Weights of a small GPT-style language model, trained from scratch on English Wikipedia.
Size: 9 heads of 64, vocabulary 8192.
Each number is 128 + 24 x the weight over its row's rms, rounded and kept within 0 to 255. Layers, rows and columns count from 0. Numbers have three digits each. The size before them is the row's rms in percent of the matrix's.

# layer 10 MLP down (transposed), 2304x576, rms 0.123, rows 581-687, columns 192-255
102:134122133169084151106179154063125125110159120117137086147182088112129131099162130161149080175134105082165130121159149141131119123104102131158133151149109170150147158138109164161130131131092107
094:145156153161077155116154124106111131136130122084143142143151109129105079100139125130117123128115153139123147110131122118153113138129141121171117151099120131149117095148119151142094107138122128
098:165121155147126136141116095160111140096118120148194122126154080103076137141157102112131093127105145155134130131118131153118106153073139141081149108124119103088099124100089109127080149176137140
106:129133133160096117121111137134127119153140109077128129119140117123111150122141138099055118154108112120151112084134081146140118131148141131150092096180081077117162051137117142125159119106119098
094:101086124130110110121131113124107160096135103099126099112131110124133172119099102142095106092095136142135161114156122140128098129129146134140114130116148101122129145124118159141152111127151116
094:194153148144077134162160141157139111127154123144135173119144123102118115087126133093166138131114089067128084077114142122099134101106145152115098120121074092119155133144160139117135121088140144
105:141128109103134137190127139204169110135090180103164137094156089133107137113102115124103113092114123151129099129154112145159097142134125125163131151153142092085113159101088111105096089114140119
094:145177111124136096141135113117074137097109130121130127181139093126131137135118096097117153116140179121112117115140072155148129120148152126110120141113135159122163141119143121111137093112148164
103:188080141154134103130108121140135098130112116159111120145074072130120094139150116083103144115110117144105190105109109161109154114122082125100116153068141149146140135140149128091099203127080128
099:117140133152128182164121145162149126077131128130129108106120152126125129130145110138099141074101139065149092093153123148107163141112140165094143113202112133107139105116150128148133133124167121
095:149155098113143134130185119132134101145107086114100092130106137122124096142136166108170077127143165157093153127124117133142136137108123144146145130145099102127160149128104154119120128091157136
092:087115087110144160124130100154138134105116119116115117170051179119120127101120156141107086117092141152102107116158148135136158115114083087125090143131119139106156072127130109154124116111078110
102:148127123147116157083113136121149145142147109085116103127109127112109129142167176141137126113112164121119120154126124157174158136141121137110133142105137109112123089135116166107158143165131079
093:160076139103137098150124180154098119127135100169161124073150140132126106117148127133099071130148116130143132124104152164127114144146129130133153127120121177130066138120118101134098133103116126
102:141124139181143108119117150123100153198166125150116109126169136107078127161075137154128105076134110149155099174130128111114146158109159148098128093160121066125133137154149089122116116130124150
097:143140097132143136120078141128145144091135104164136078128148118155136139129153147106093063116098117130162091119144178163075152098138135139141121135165157099157151157116158134138138117127127165
098:158134136131146107132133124119135176111167110126104137155117099113114103100112109103107135106145119159110112124138118140090106113144100111156133145124110094139105147104171169135123140127134123
102:100122128119119182090149131133114138135123140127121118110100118110118087180103153137115131145136098104090119130162144158161107133162114138120121135147147136095159148095053123142099115123094165
092:172068147132102155085138144101164123110131147132108102111121138152096145132169104155103157123125140100109096110212108132115161090123146116171154127146147145128152109113101126133116097126083136
097:091137112113154126129121089141136151120088136107137126124151108108133149151077156079109164189100108102107122114155124129092147135115088130154138084074117092116133107129101079166148117093144120
109:131116131127144123124150112168136153114129150093141152122100114139134105127130089146134102142118110115105116126132121135131139098160159111124146089143092087164138135111138143102114168144174176
100:142099138107151117100143138116118125139132119121099076113141145125123149077136142095111151116095197144098098128162132147143111124091146090101090137072152148113093109128132140166107147147133102
095:127102149112111124101147105139136101160157116108142086129098092090069123153177146187125124112128124154164109108118130133158138108172100122125148150091103117150129119136138116115122121153117101
101:103112128161146125116118158129175114131144130155135167097151119156108145129122122114138120137114130139167127110104160167127190071098110144112134087130142154129112133046081128144118163112146106
105:157104158096089162127119122132150158148116088126141164118131146151146087133129152126121115110168183143144123121116172146152126119127097158108108133127134138159121089104102158116135101113107139
097:117111122160113088064107151147148127116097204126134128155082110105130120136117112124123154131141163129140121104129110135101111106170112120094103134144135131125174123097080099135170145170129147
097:146092110118084105099114113142174075137139084108136116120143132153059140113143095118107102150131120106121174094123168138103126079137105115119144103143158134147105116083105164127179155148104161
094:154130123121135114109149140116131119147113096143165125147148134128104126122116153145156148111145123123135109130119138119146124167106100178130133115139128147135132157139138118143125108170123089
109:106145084133149100129143126160127138167152150141165157100137116123149135108136139120126102097112086112078113117112110104143127089140155158088107092143090113133163150134108107119143101094141152
104:131118103165096148105132152109106112110109085158130125118180136160090120118156082121099117165093145157127113171136103106132120161123162164081135101137140153167126134143169096153161129130119140
097:166151093131137124135149138117108126126134172120119140098135129117131117194151089116112111123121096085079141110127136185140109133166080137101126122124107145154127140127130138142136173145106127
087:122139130124123082184109134131166139100153121126137096143102137105112150120132122137164127135125149148124151134113142114110131146117107052132137106110101133116144147119142135118077113114146126
099:137150148118131103125149087152142124141108132131161128095114172089107100172065149105096086109106142124116126146150131089085118139157100143127159139102174159133136133137100118127131107108096115
104:115126162104143132153132112099113099194109104186134149090146072137141138095117092141113094117091109143132135140115144147117120122137120143120067135114111138095150114094042189121144141116130164
099:126139125110125111126133139125138099109165114079130148169115122154132140141107152098150125069094131143138188122134124129088132163090128132151137120109110107095132089158129141125126108118141118
097:126141085119133126109113153174162116102148111114114145102120111109144131142148124150189135145159107084101122121168092117127184158091102098138119129152145141118163131129136109077103138150100120
104:083127104102130099130170114132114114101130129117140144079105114141076103075138129136108122128112115170088137137143118151153141161108141119106088102097125121132120144144139075133119171104139130
099:191110104169175117099151134105134068114120114144067109105169135115120127143137112132109113129098127118103177107156161159144133129156123126132180130126138127136154106156163172137137185167120092
099:122157134100170110138129104147119147139156095167128151111093105142147128112108143134116100115117118149079156144106162114113112112105102103117136146141144100122132109112140146113134129120106148
108:110136127140115146127113152105135143093083139163115166119167119131155101091160133126105114125111144128173158125079161156108147095134130108139175115165149188110108136140096103125120110101125137
100:124094160087108082119125133117139100119125125129119109135144172118142070129103140136080153150114131152102082084133083152159097144132106119128131119103093110106081144126099124166139170116119130
092:143121137127114136103125124123096152129156153157117115106138113128111157080108133121137119125086114111164110121129133152114102158132111153126089120143147133180112153130112143102109126090124151
097:151136184096170108161122142116107074155125148140115150179130099103080140144132074115117102122124167148144131160109108116105131089127119171133125121097175142108094143125111158123161114086153116
093:107110108127115129087135126127115112111132133119084136148114148127110149143100098144068142148145149101143131121147137175126121133132147126128131116125098145123126099165129159103084123093107155
094:145141112109122123128106120136145111182111124116111068110150147065113143123132132149095115101121117090122140110119121151115116111122137114164170185201169120136119089132114135120103157136157161
098:116113155147114103141150161097159108138156122140116101116121114120126143117149133112119148135082115130156156073113171114125134126191133123089118139108115164146101078127120169126130166155170123
103:145114152117154100110110207142134115118132120109157132105165127132149103147097162158129146145151074096096137106134107131135102142141128148155130097117096070183126148127119120080115122111145158
108:119119116139146147126135108152155088118112143113152114131098099141095127128107072133083123172116144128125111154140075139116149138047142151100117137072142151110109100152112133180101179091121138
099:138143138092119126174185172111149114099102112116100089137126177112153139116117104119102109140169091120133118126146138134134111162126182122123097119145131142148151112116135135124097127113172133
093:137170153108137079131100107133070161132146138180111151100115116162120091095105106126140157125145099150116126116115140088112112133132162126086097132120139087108173124200095131123125130146181123
105:151139145148124175146112167128127128100178117099134136102105151124094113134153127133100116159161152193065121106131160149126105160107154136124149106157150134124137155117133133097144131096128146
099:156107122150119147146086115116128170102172113127130142161128142118108184175131121159133081075112086113090132162112138140130094087106111100098136135126085087131128121146124119113177102134129089
114:106118148089111141134086141151086139101159148134104129102139074152088113129174111139101108114156157103176092124111174150143154130153114159101136101153121092116110121148154111130130139176168146
096:131106144131119155169114158166146120119128183100147112134103129120163124122130131085127108114102156135123090125137141134195134103149130167063123132146116112153125143145131104114126123157105128
097:116167143113155074184124110119138135149101147128134137093142107120121153119116125125103155130102097145111106110112143096168119091168152141095107114078087103089164173137111112092114162118125113
105:084121141110139102124100134106110219140111158121129100127128104096064128093133086095081109131092131126127103168151103115170107121147138086126126165109138138165129090080127146105096085138141144
102:109136141141145099133158106114107139136123108103122138140140139133147156104122112118135145119138109115103140123150139155151136126142105149174154114144099130124102107136105133182130139102097124
100:106120137143133123132123106118176097098134121107107155138187074110155131125163104033088146125093065150142085120118093122137176158071112139072186117115123073135108148107125128092119116144121131
108:093164104104107154088106101122126104093130133112114120087123115179151130086124177136136147122078108143145094108123085088163115123130168102129130132106123144136120179162150138095157138134171137
096:128095152124113115122157129137145147120146136126136088135122132162130110119143104147154108122130123084187116143115099081122121138119163131128110088123115207089116145138105081131126118146140089
093:066106160104099152088151123173146129087150128108127107143145127098099142124154119096126138142125122157133120093144128129080116118119125097134100147129142111134133089136095137110143106116169163
099:137109139157098113142137083113159108167095141106123160140083120117123121076156155146124131148148118124102139105160093107093133141158116139135125102134043106122165119171143138139080118110078108
102:123101125155120116128139078127157095113118076117086131141127136136145134151152082097157166077163169129114133140142131135131123125095152106146131116133170111116130160176085125155078128154093130
098:149140098123148134117122123106100126126111147128134167179157151110124120106095123144052121101101112133137145121130154140127131149140127082163148125111098151108128144153129086105119126167138127
098:121100119116114129129130152157105132122106127156121115155173107133128141147155136084156101089099089089135134112108091153141113147127109139086119145141109201119140049143109142116118092141121084
096:109152138140102128106132161112099125082073163121156150118176113151141137104120116130118163139132115087145172169074108116107117122122080094131092153130140114105136107156119114114122140126131145
102:108118132122118110099115141084139154103134120131147151121129134111113173135082183173160136122090133142087120172143109138130127138137147146160091152080066132165131113116144159114102050124160111
088:123088130160110131139089155125099071130080135137139158124164111101133082096152096144119103097139117086109115149138129146159116106134120145146081152173098115136109135111132142087156125143151131
104:159087131108140090140112150094144127117142116123129142094124144124108139130117123123139124110129140133124156103114111087115085110169152081050170182113154133141114161086125135143112127121142115
103:163128128108128091137150136125123096159139133121111154167147109187128133147161107105113134164135123160139125145152136106097111136140137152147146146151155118119090125123111143126117106150118074
111:117127147154097081121138150134103118105125099141127098104104172101107129092137170103130063106142121137148125164123153156123155078144151085099142157118111164135111098102109117139143127141128127
097:130155109126140167092118100157131187115144108155140121129122146161141097173118114107140136144158136098166113125112147151106146121133109120164092115122104151117080141141160132140077116098136145
097:126092141119047135115079124156176135131142092117105164119121163103136115175134122105118162153104167141144130147134121169117110107133128114076124156113148129081145110124110087138142104153119102
096:147084140175139116087121173174135091157093133143110122143088151178165070120114160124125101131148139154150128109134132148123124129074132047146145132142139118128095137168046121096141123095107134
096:134131130120122114120122096119130176138149088158107115123107122133136140155144156129147147123144096075133122133100126130125142134133134159098139144163156086146146098104156174119136101140116146
100:110163135190125102131124148080177133144151176163115099119127131091118155111115140120119090079109139100134130152109085105123117137175159141093127138106112127128116069110110149107170139133138119
105:110101073109115156161071110139128118165114127117094100139107165124097120161165131098118134070109094145133141185141127114130070134116095108101121157171103133103141072158102101106098116102142129
091:150165152116127138105123126100123146067105115175111114144133160105120135175139117151165174117161130072186129148089132120122116182150119100161157117124102119142069114118115134135158134142111150
090:144124098138159116119126128131107125121131158122114119121082147138139141139127137091171116102130161108115131158123164117137124127096147126115166140128107143168112101102145125136112108143101190
102:153106086086127140163054139109116121115116123147131160098145141132120080135166195135142139099128114144127129143136123121145072126141134153104145130141113081114107142136122131105149133149143124
108:146116130109110112117134171111110105109119137122156146121120121102105081094106132087078123096121114155155103127121100156150108114144135123080146106108137119107179102141196132136093096182123115
101:128129112146091095118151143097106158116144113098144120128109103113089119143114147139144115106130175139125154176145115147144107114125146159135110118114133076121089139135126111094140140129149122
100:114115110144127128123130050157120084100146059102162143142115135160151098122110141123096101102150121114122133121130120157148164139114115152115099121130078076133110142117119127109120163120128121
103:134113116113106136128090104160142117126133122187132116160151123133132107119086119106139097101156103140077143135105111154111110107122100131143146115173137155110129147117076088127165125135130088
096:139122124176141131164068155170147120152181078121137147135157129135153097137122110129091151130128113128132098144129185114124110083091099168139114127128153135128120113118086114125108110100117142
098:178131128097155140147104144142160129091129126105129129135081111117130085141146150105088138157122112123068128164142098082138094119101140122091126150098088140108111110167085093185163111100155152
105:128159107136123113141131128131122167132125096115126101120140145151157120133132117144143130129173150136133141127130115140126121143150126170118132087136145107101103119154125112162130132077168130
099:099145122175125136125152125163064118094098143135119146127092134139134120154114129130112106093145102087096091161135141141095121146089139146123130109129071176140159132141131092150131103157144142
093:156180130185133116121091091161124166154125122129114088116155143132132140138126150127090113097129104081103155123134160152125140110124098160091186114117140129134117104132133108084119127144131152
093:101137132128110152135137159143124198170114144133104091138121139140173133141160128127185146140193137138104132164131115094111110108144115108111165126122139114144136108076125124118130108084121114
092:116140189153099099124130157123091059108148159099110104079163108127097139131129128136112133092151106151122133138112147171137120139112122112135159111168167178116170115117138118075114138127120159
109:126125142118127112144121100094141099123103150114131145123141163139129128125124128111090146151156149139135154128107129123145124098105124120155110152147153142083122117135117164144125135125123070
102:171125182151177143116095132123116074092156147109152097159124158121123111141118147139122066132101175116110084153141133115099169106110092141098136118115121150132094090112116122149112088168150116
090:148116102121139150124129127065053140130173091133093137106154124146122129122137126081122142087115112104137148185149099080115102156167147104143149121095159156079128066103084107117103164144071115
105:106123144093137146097144099145134124104110165130165181177125135148183133155138122165117135124111116134126122146083129129118120125151141141112103117122120116144137125155109112092183145118126106
095:143110154153115120112143091122128100090114131120099106177146101132109141098153116120103101124108127124121116140094124106120103139073145083079159132111137139167144132133098104121108137168153119
104:124130093155093143116147123171159136087127141100136120098153147089089175141149134130133087155146159118086206130136122081088077088185142159131157068119137127118158203137139100113126145157091133
095:139135094164120141171121117145106212132164162113156130127169136157104125116107122115112119159122106142111176133129124108091145120126159114125089114134128092131122130101110137106148093138110156
088:117143099139149102136112174118135112147169122147099137097135136121132123132141107089090156094110125139138061132142148109133117205132101160144136132136119116139123116105088084111155143146119124
106:122103109073153109117089104131115093125099112108135129141141103125113154087146113126098143117134138113101130117151154108119107160149114140125081105143119143137103161139110137110098161137089103
095:134131152165150114085159155101145116125147144140126095125100162135133133132142134156100129123138173119114132135138110157157110089118150068122091111112119133120132105103126176132108106138135157
104:103127105132127138153131111148159130121121118105113125107112107127164136113136169104123150205097096090104159140147105159131163100133130102164149096095127110126130166112162126132165100091153195
104:142110125116123105144112139123114108137172115116132118100120111129088086118123124125096135111108121127110105155139109179139117151080126110155145111117107151107108098100175103128122153136108138
097:144152182130126137117148142138132115148136111100118094132128112124127127134140184112122115126107141126116131108120147134149098137105137205157151128120176112107123121102048149107145128088128141
097:117117121128157076129111183139112082146109079064137149135075114127118143090150074084139106109131116118099128142165128122132092150136120120111119134148120138118124115095096164119165133114151150
098:181130137079163112162153097164123153105140134076125115142140138089164159139123171108075139127123075139140179119158132118135144112121154141124090108143131116132092160152113151155130070160115125
100:105139125112176113110130128097146160144124132112141116112105121116118202115130123086121115150115105136112128120111151136158103122131125085134133131131105126133119137119137172156143124137137119
# layer 10 MLP up, 2304x576, rms 0.112, rows 582-688, columns 192-255
090:128119144135170135119132164153108161117156166101135122140106101113120095091128107149084165100186136104087146094068153094155149161154152110137119108077168123124128149157130129111172116086173169
098:165159111112096147170137145119124148139122103111185098088103144128107121102118100147129127150133114172114121129085125102129137119106185124134122137150098105150117148104097136122168124129159088
111:129097138144142113141107129134131124144144180106138151148118122121150105141149132139124092132137160139140135126100134135145113133173121148134124122125122151135118163128121123162119086140155131
087:115130166097133127184141146138127111161111143120127144114130140185104081126080147124092131129130081136141136102128118139127125172125130095139145137094109133121148134151111110119122112122078165
100:141129127135135103062145130154138134134156131159128168146137125115145146114125165151162154148130121140125082154152145138123110137139126130109185072121123119105127133197100074146131061154102118
113:123177156104155129119133165127197144115116131156133094170148111141082156105098131102127141113057165101121072154137104124120150137119165119140125117114136146158106104169153150130137097116191135
101:076089142094115108140133156120125106149148099106067091131113113138123175161119128116055107114134141062127144175112173161119164132125151103157131117157142112124162132126115116096133180118105130
097:105113123094096126081067109126112138126171129134123136110097125117157102123131105162156057108169114168130113103099106170137116178133162118093129136107144109141108089139106142159078090110123149
102:164130151136108119119144148118113103122114123127149129150138111154112116103141126138152069108089142150093116095152146142161126187093133119110110151132145189122127073146132091129062123167183131
098:155134138153099125141125107111166138138168198114106122176137152111114107171138106125134105159120094159143160121119132100127084106135146129084136149092154137120112104083138088082124094112113127
092:135164121135125167072072134177115097112138155142147154124102142124155138116146164152187174136113101075133137114123117141151120132091130113163153108126123155124122153121128103125100146164151107
099:105173129132135153135097109118133128089080124143140152136140091120167109162104122123168113169128097116118119142106142097149109137105130103124095113120096129140136140102110148131150107130123119
105:118119170131130120111162166128077105155119141101096169121140126171121079100119181136127126166077109156158100115172095152130146143170099105142118114102109093126173182166101110119118088138138158
099:119076116139098089117115134095072175145113136117124111170145132124130142091138116123165121124135122107121126063080126121108115114146121188135153119129101098128108109115099136135069118112145122
094:095168102136104146155159123109112100126130133155178158135123168072078122105141102076142130142160105142109124155188131089121111132114141163129157157102145137122117135123112137085129152164092136
096:101101099081124133136135153154108144124185107157161115138079105169153126129096156097138105100116119144157110083109117124172105133144125117132116127143075076134145112136134123178104096132095107
099:134111142104135155113191114148115151109096114097119114125156137090168133114151111128154126152097089136158176112156115141088122115110116098138154164144052109158108065132134126151116127127109133
100:110121114153130127106180111101111157117145173172084127115123152135100134087102107085091118131142175136094120121152108152093187138131130119125130117086131146120123129135165125136120132131139098
092:111101117103155131150104114116128122107096137141126132138125133111129150085117110123153143124098056106117152118127127158125092138069148148145093146155093153134124148141157117116167083127149164
105:127165132148091117143102101073116134099099114121129109152108130162108106087126120116146110113138111118126172112106087122141084111122105150169116088125172126143146124158118152180107131113109114
105:129123120105140155154153132120123143146145156118168126121144117138106113110126104134104133120166155119152028152145127113089094137140148122135142157134122123140174134118117141123101102134105129
099:142123139147126154105158119134099137143108087111158166114132088128111091115119109122144128149136118107118088135157160136153134139149106109144143118154087083118065121118105137160125126085132163
098:114130144098135123074133163084088168104142130113167163141117128131125154144148153134152126110117161092145094151129112156099168149152103139140138113122141146164125117130140131079163141177124121
107:132148114111153194126158103155093135140142115165144118118127167115102133167171127136125111160143114147123107168120138137141113125109113104124158165144138164154108128147124135100110096103162146
096:145124146145112116140167126134148103152103137119151102176120104061122109110165126145125116118124114141186112102168080114133134098172127106123132132142108136088149121140167156111158159136096151
099:134089126163120125112153141115105089107114082112116144108109125177150128129125119161107163101104140100153086141084141115107163137093093107100124144128149138141112125129113112123138107098178145
105:136127095086137117115124139112068112084147146126130144153169155150161153129129103105115124159137110082122141104081127140166132140115174144119144116130161155148122116066131149100126131115168088
099:129158133128132133142115095097122114141135125146112122152081093146103134171141133155116111110088090153119146120092164144143121142145097102097133111150124077126122128150147137138143130123136095
105:146152116139109118109121115132122153138127149099116129131146086075150142120121113146062148104136132085119127097120140132127101176080124109119166125133129131121143146131132127113092120118100180
096:171127088117162129116137108105121141151202145111093129125148130134129127107099074086120096141135121139168091100138113145155137150065167137126147133126061109138156156125079154073142139170181107
099:133133116100145124049125079171130157161143113148103120096137162141129124125109152128133127083114123146089102137158107100137119136145138124132130120157091107185110143163109114126126129161144118
101:184133130141138096134127131154149186131092118078153150094126126128111128114126105126166132154141109165123126108116129134131145084126102093154132113136115137133109096138108114193127112115122134
105:113177104115159125177182147174198143125113072133110191164132131070136120138096107142098166135116125150116154079108110097151124139114103169142124148152122107103128162153143149161121145121118137
100:098137118101164132129144089087119118115115100116128108156107158120091162150153105170154134097105097149151125110157156115144144139148132145104118102114132105138161116150125113148145112128119104
096:114133137113142139099123133120114108107168120161071163145132131114145161140151118083177105118104143105117135097097137132146127144132135113147112126105115127163145174103141094174135170123131127
104:123145115120176122160127081127135092174091167138148150146098108118156123119144081093127147070117150147193170153131155154137171116123135139135118127124143090148134165127153148106143193113136143
097:153104129194122130111107124151136148134116151158137155142163140122136132123155176126132187117092185145128123155122190096145114130134087125127159130102177144173110161116176095162121127111158118
094:115113155125142100117129135125103131091144142181111134158105127103128088111103174097141135118112121128155162139130143153134139115125132128109137107136114149167132154118130113178170125146151077
102:138141151140144135108110142099118139117153114157134162136143179140138145090125145118130122126149106151144137141126152122150113143132131117112166146132101136113089162183146167156118130169127147
094:124096158129147131129130072102113138082118160111117110142145097080127145150083160087145153083165117156162117152164112118152131129129131100108129134100122155139133097144125100170140144159160124
091:099116145097137117110164141115131133123135118122142161119127092171138111140081107137149115165140113127163137131110101128181110109089116128103157186146195096106149133136136115152117125110115145
105:117150110134129116103130056133134101089105161105107162100137147116129170151111126097108081136106111125163131137116160111146115115146131145160123156138128132131100120102129107152145138127119150
093:137114134143106155086121126116124118135152138114178176137090062118146167149109155097155137153107068097149155098149149112170150135091150128130144107156156142093130171096165111145155087103141113
096:146115147113133157163121101119136169108117161126085123178159151070136136165158098129210112163158181154114117151113102138125115124106117080119110102173123136152153120146118117133117108142137102
095:128100136101120115144101111167128117149116141137164127127170091106163135141147105140141095081127147116085139182147140124092132114137133147107126124160117100136092149132147115158109160131106172
105:162112121117111154129151117122172137149161094115152141122166105127144101122142113117124085120166087162141137112093141105180148126130129144142143178098159119131132112143146107102151134137150163
103:118179145100132115135126139116109124141115130108114094123145101149123121124148138158126099147142135137090138142188124121082161111159128102150110137119084103122129108171149163146130124125123117
097:179151131128118137136133076128130125119107128145148141147156119108140144079126165077120146136115124127056145120088132127119115121131135159158147139162083133111157144134117131114164143130119125
098:100153121146116156133171122139152112133136129171093106107127132089154157146126111178146108102146129126120108145122083132138098081126113091118164142124111117115147117120098132158076127112152102
104:140155124101169125136122119129134101130111118116074108142121111114121130127141095134153161126141145122126093112114132163081128126123107121139128079118136160141184146137123145159106127130142115
108:107167183105090150141163178114128142121144065104114137130111117108104125114158095125116151135132147140095105114154085153120129166147149142123071134149110162091107128145141100160096145102090137
102:142137119182123123101118125125106127112127094121143144104132142116140166103122163131123094160130158134165097145133159168104164147146135064098111132158079120093133134170147148090135146161107131
107:095113136128132129129159136096109127122085091124137127094144116128150099108130116137096115134206102110119129138119146130137117152150145084097134134113136160126173142167129121130137105076115119
096:115142086098128113142081143123126149131120167145125122118084119135137166083147158134113118145114136131133158111133132144097076103110146163112125166125107127129119154135150142120126152123178146
100:124106164129116115082104175141107144113152128149123138116121098119115134116120113127089166149130099168144125157133138166088146174136096123130138120128121153107108160132134139123102163153149138
101:123113094151112164133107209139132139105118181138179161150157134098133131151102119152106155134147097180117118121134106138105106148143137125122133137147102178089113093130152124176149144131156172
096:121126132137108166140130118162128150141158150149143154104119141097119124130137130127121106171146097155142110121110098114152086110125136136155117177110135104115136131116112128118157081127112099
101:135154172133131104123125153147094125109119114154112094112113151110149123108093118161111137119111117160171097135188164128135113187162134114119116113142076107128112149154140112091129152095152133
101:174106148117101124153121192131118121118112130141132158122084106121121119134145112096183126139130147159115075153150100079090100122060123144170098066112121123167132176127132133141122101184086153
097:154103144111120155176160172143133133164119088174135165140186107142133087127118123163072138139085129066132123137143114155128159103130167166133140133143115096134129147099137108099137083122122165
096:111098120151105114097137150109162127138110142149111117111155110112103132155113114168110117125152129146114114127156177117123130130150109156146067189140125134132142145170110125110077163085129107
106:147101144119113133110129124132137108116134102111088155129138110119130140129123137092135145091158086153142095137127133111112139108095129080126131112157120131132126185167126151129100103173091093
091:155153136126113113140120144141142174155110106138100096136158137164138122152142160110127113122126140134139134129086133123130163147139152154088138135107090146108149162145137095110158179145111126
102:120186109127129129132147122135121113145112162170164121124128160128144110099131140109143158121080108140132113100116127135144117120139090102162116133138123163116120100162107127154139143142127155
096:162170136097132166131105087098130161135148144133142139092125097169146160177119114086177109166092158115173149096156127143132128146124118149127131139106095116118119148148115125113135145108125114
101:150134138146133119126088124104096126146128149115143119068143115126118161125116105143127143154141123127096119143115143105081097157140156111125150142120135154150143160139084139142108157127136127
099:105166116146104138111118143146110101133111163144153123133068132117181104081121097172142133138110144125088094148125161117151117176136120122089109165185127107090145152139079148130147125148147152
099:117119112147147124079160143149131141118140180141120076160154151123134145086156166206126091090155109103149148116109142109104134107073144095110137140134127132113133141126180144119127118134128163
101:193136177092108108144122111131132134100107111173184111173124106140176125154169104138120132152133106155118130139120164128168118141110127131119139166160095140174161093111143099159165123099129131
108:137172163095119137104115050129110132134132111107125140091143156123060137141135132158151115132174140094152126149138100110106125121111139098134136161138099119127110122154136134121130151117131166
099:123114124140125114129119135110089111178082114143145127104137135124136112156132134136099134080123111135115164164140120103156112143112169150134154162111153107141168130137143132148121170112140170
105:095150155113140119080129171132119128119130109112107165147118150129149140118126113082153101133169100104147141149117136142156126153135090107118149144105113129097129163112131132105148141146139121
101:116099117114181152142137108113127136070144129120144050089134134094152152112132100092122095117147152128127140111141134133115127116112143118071144151125117139110183123112152134081162160145099171
099:113152165144098140088157143119127186109114123125109174169119109103177135132142137126147170103123159159101129171136186140102182118083160125107137147134098096147112148130142108131130122117123082
098:142124107090145113118125128163116081102148105147193121146133128116106118130135118088111115109123143151131113148134116126122133162166114146076122144119174121133116103148100159134098152150133147
100:122138089136144105114136095106160119132100121135170143080090107050129082158107167171150129117116157157078142129142139142144141084118125104113117155126127113078142149129137153136139127107130168
105:128076158148178143161161139139065103143151070111118113097177133140119136126107136135137087137124151157128149122100127079100129161111094124149126186064137107148134116131113103131186120137140121
101:146125101083092166076154148114136077130146120118119103171144115124126089137132142148167120132136141089129161105094120094108099117102130131133097170108109132119164116151104095128068096092097152
101:125173111105100151114117113136138153164129145108108120106123110100142147086097156087120119161138103143196157113130164150130153138139131094115165072128148124113137122117116106129131121148136140
106:161086136176117134119149114155133085166137103165147166146176140121155060105118155139146125123139123137145141137169151144131130128109153135113158146121108130150135106104153154086138120098123123
098:165083132110144114166145117122166108102121139116178132126121073141106145120103132131113128078132149118088150133125129143113113120112149117151107132138123101118064114101140114150137132131158119
102:126154076163132111124102086143125100145112125121100108171105120137153123107167148103115194132117112132092180115123118166173132094123197103106139120141120140090120164138100163165138156120133108
101:145149134115096192116139138160142105130119108193140131151107123125121146135158101116158125162160146097129140105106143113139113113147157108092135096141105124142132130107120071132127125133171132
101:154088101134164129148146164119165132127137142132094116144142072154137168124152129127149109113111124133147122155133115114152151119113107125124141109139141161128133131177130119121141090094125087
092:102100121128093155112101114149111125090090127164088123127147114119203147142121118106127140187123127122136159176127087132118141070138137128128125153111148158134153173125122162117132117149120140
109:155126147155142117145080156090126080094157107125118135121102116141129128148145115102135118146143092115142117135141110097103125128175112129136145125076138110174160120132139129144141103149147132
097:085120081143092136144106119149135135120147128166174122129158077109081114114112100127087177135147136160139109119088141140116129123150129147114101117126095120129121126153123137165161144105079136
099:152144192090156135152130143081172125148117143158078118130131112049103143147142127056101163090136103097151131135130138146129142089160106093105159114150147131145121128142094136137150106119151148
103:124089137107174149095119118156138142125164102147143077110156131123131145112106080146132119143116127119108136145112138088122130136133125141132133145131134128121109114146165120070185129148103128
091:110108084134124117124103142136119144128123142133140174136090160157149136129103135094093146125145109148168154109110155136147165116136187114144135114129105113142133117087136141133144128123135125
107:124109140146171114112120064137112170134127143103133138111117174153144160124071126130117141125088173198111065104164084156136127130133119125147099114126109094132133146157100119137120153149117108
104:152111144139096116161123078115133143095190137125135126157140157147138157126116110133107100143127102134104104143152152130131144121127118150143087122140132144099110156105116161087123124132143146
090:099144170109163150078135129151160153135091124137122098129148106160175082160119115086162121097144186129166125157109106140152131116124172139124139148108099136112121101092116123098133167156137083
110:156131124107116108130170146132099212124174119128123120094104145123127127137100131122123144130105099150166069124122138072038132131142144151117117119161124139119127133135090148123123117117133169
101:121114157123120104101156160161112127088081099157149141127065124087055120116113112104128091121136162161119133144088120103118139138098076118135159123085150143119095130140134142136135090133154118
102:117146113109097156172121131123120165089133089124145139112106094147128152127153097124118151115153131158126157144190090165100078103098143099107113116095111122127118054130120139090085102113122125
100:156132148128118126126108106141119192135143150146125096164145098162147146137118157138113092109136140137181119121082146122162139151153106095162124137106114089142141108134109160102115155149133125
102:091139165111136172122151128076066134144124132128112093127101134152132124089107098122102096113133177081098109107159145131099100126109144131114137138095111156120155136161100108139063113128129112
099:141144100131154107092137099175107130149112158116134127088158119170170141100120112092127087131139107120131180141156132103095128151153107111106094123117108108083141107153130140096121103160097112
095:105198128134094130081134137121149135142119157101158139109131130134185121139121141105168135108123110124164152141134159167092099120139136098168105097132114115123131162149129132149119125115124169
103:150120152098108123099105159097150118111149099125133112168115110139064125164126110149156070157137120172134148113157137113122140148153100098110134186183125116130176132117095134125149119112141130
101:105123136164110118135153113145121122128136162133108162083140128105140117136153131107164097113157117136143119162123130099160168088104108181119110106171119150115106119115129157096137130121152125
097:168092130153108125141148154138105101170150089135144134179157087108147150128147128146100116183191137098141154100130099113141164084094125208132107121151144129114131129146171114107112092080154088
096:122105148139129115156139064142093101135098138129101113133087114146109101127121110110142152129130094153150116139103158112108136146118115098119113129120114098121105133148139111153118126136093094
096:115103136128137114114113165087126122091108158135127120138145154119166123145117142103143112120090115105134113128139108112123121190135111154080120120166138110157105152156132109117123119153152146
094:085140081128109155132110128126150132103150115146101114201169117098133102098080139085151118123148147159115130165110119148115086165149158047144135137140100129125093125095132065090133155125099133
090:149136132165140143066118129089147118094121145131126147133144121178130121108125164123107112177119124142162119116104137156172107101078096103130108153146116149168138101178108158155103157123126188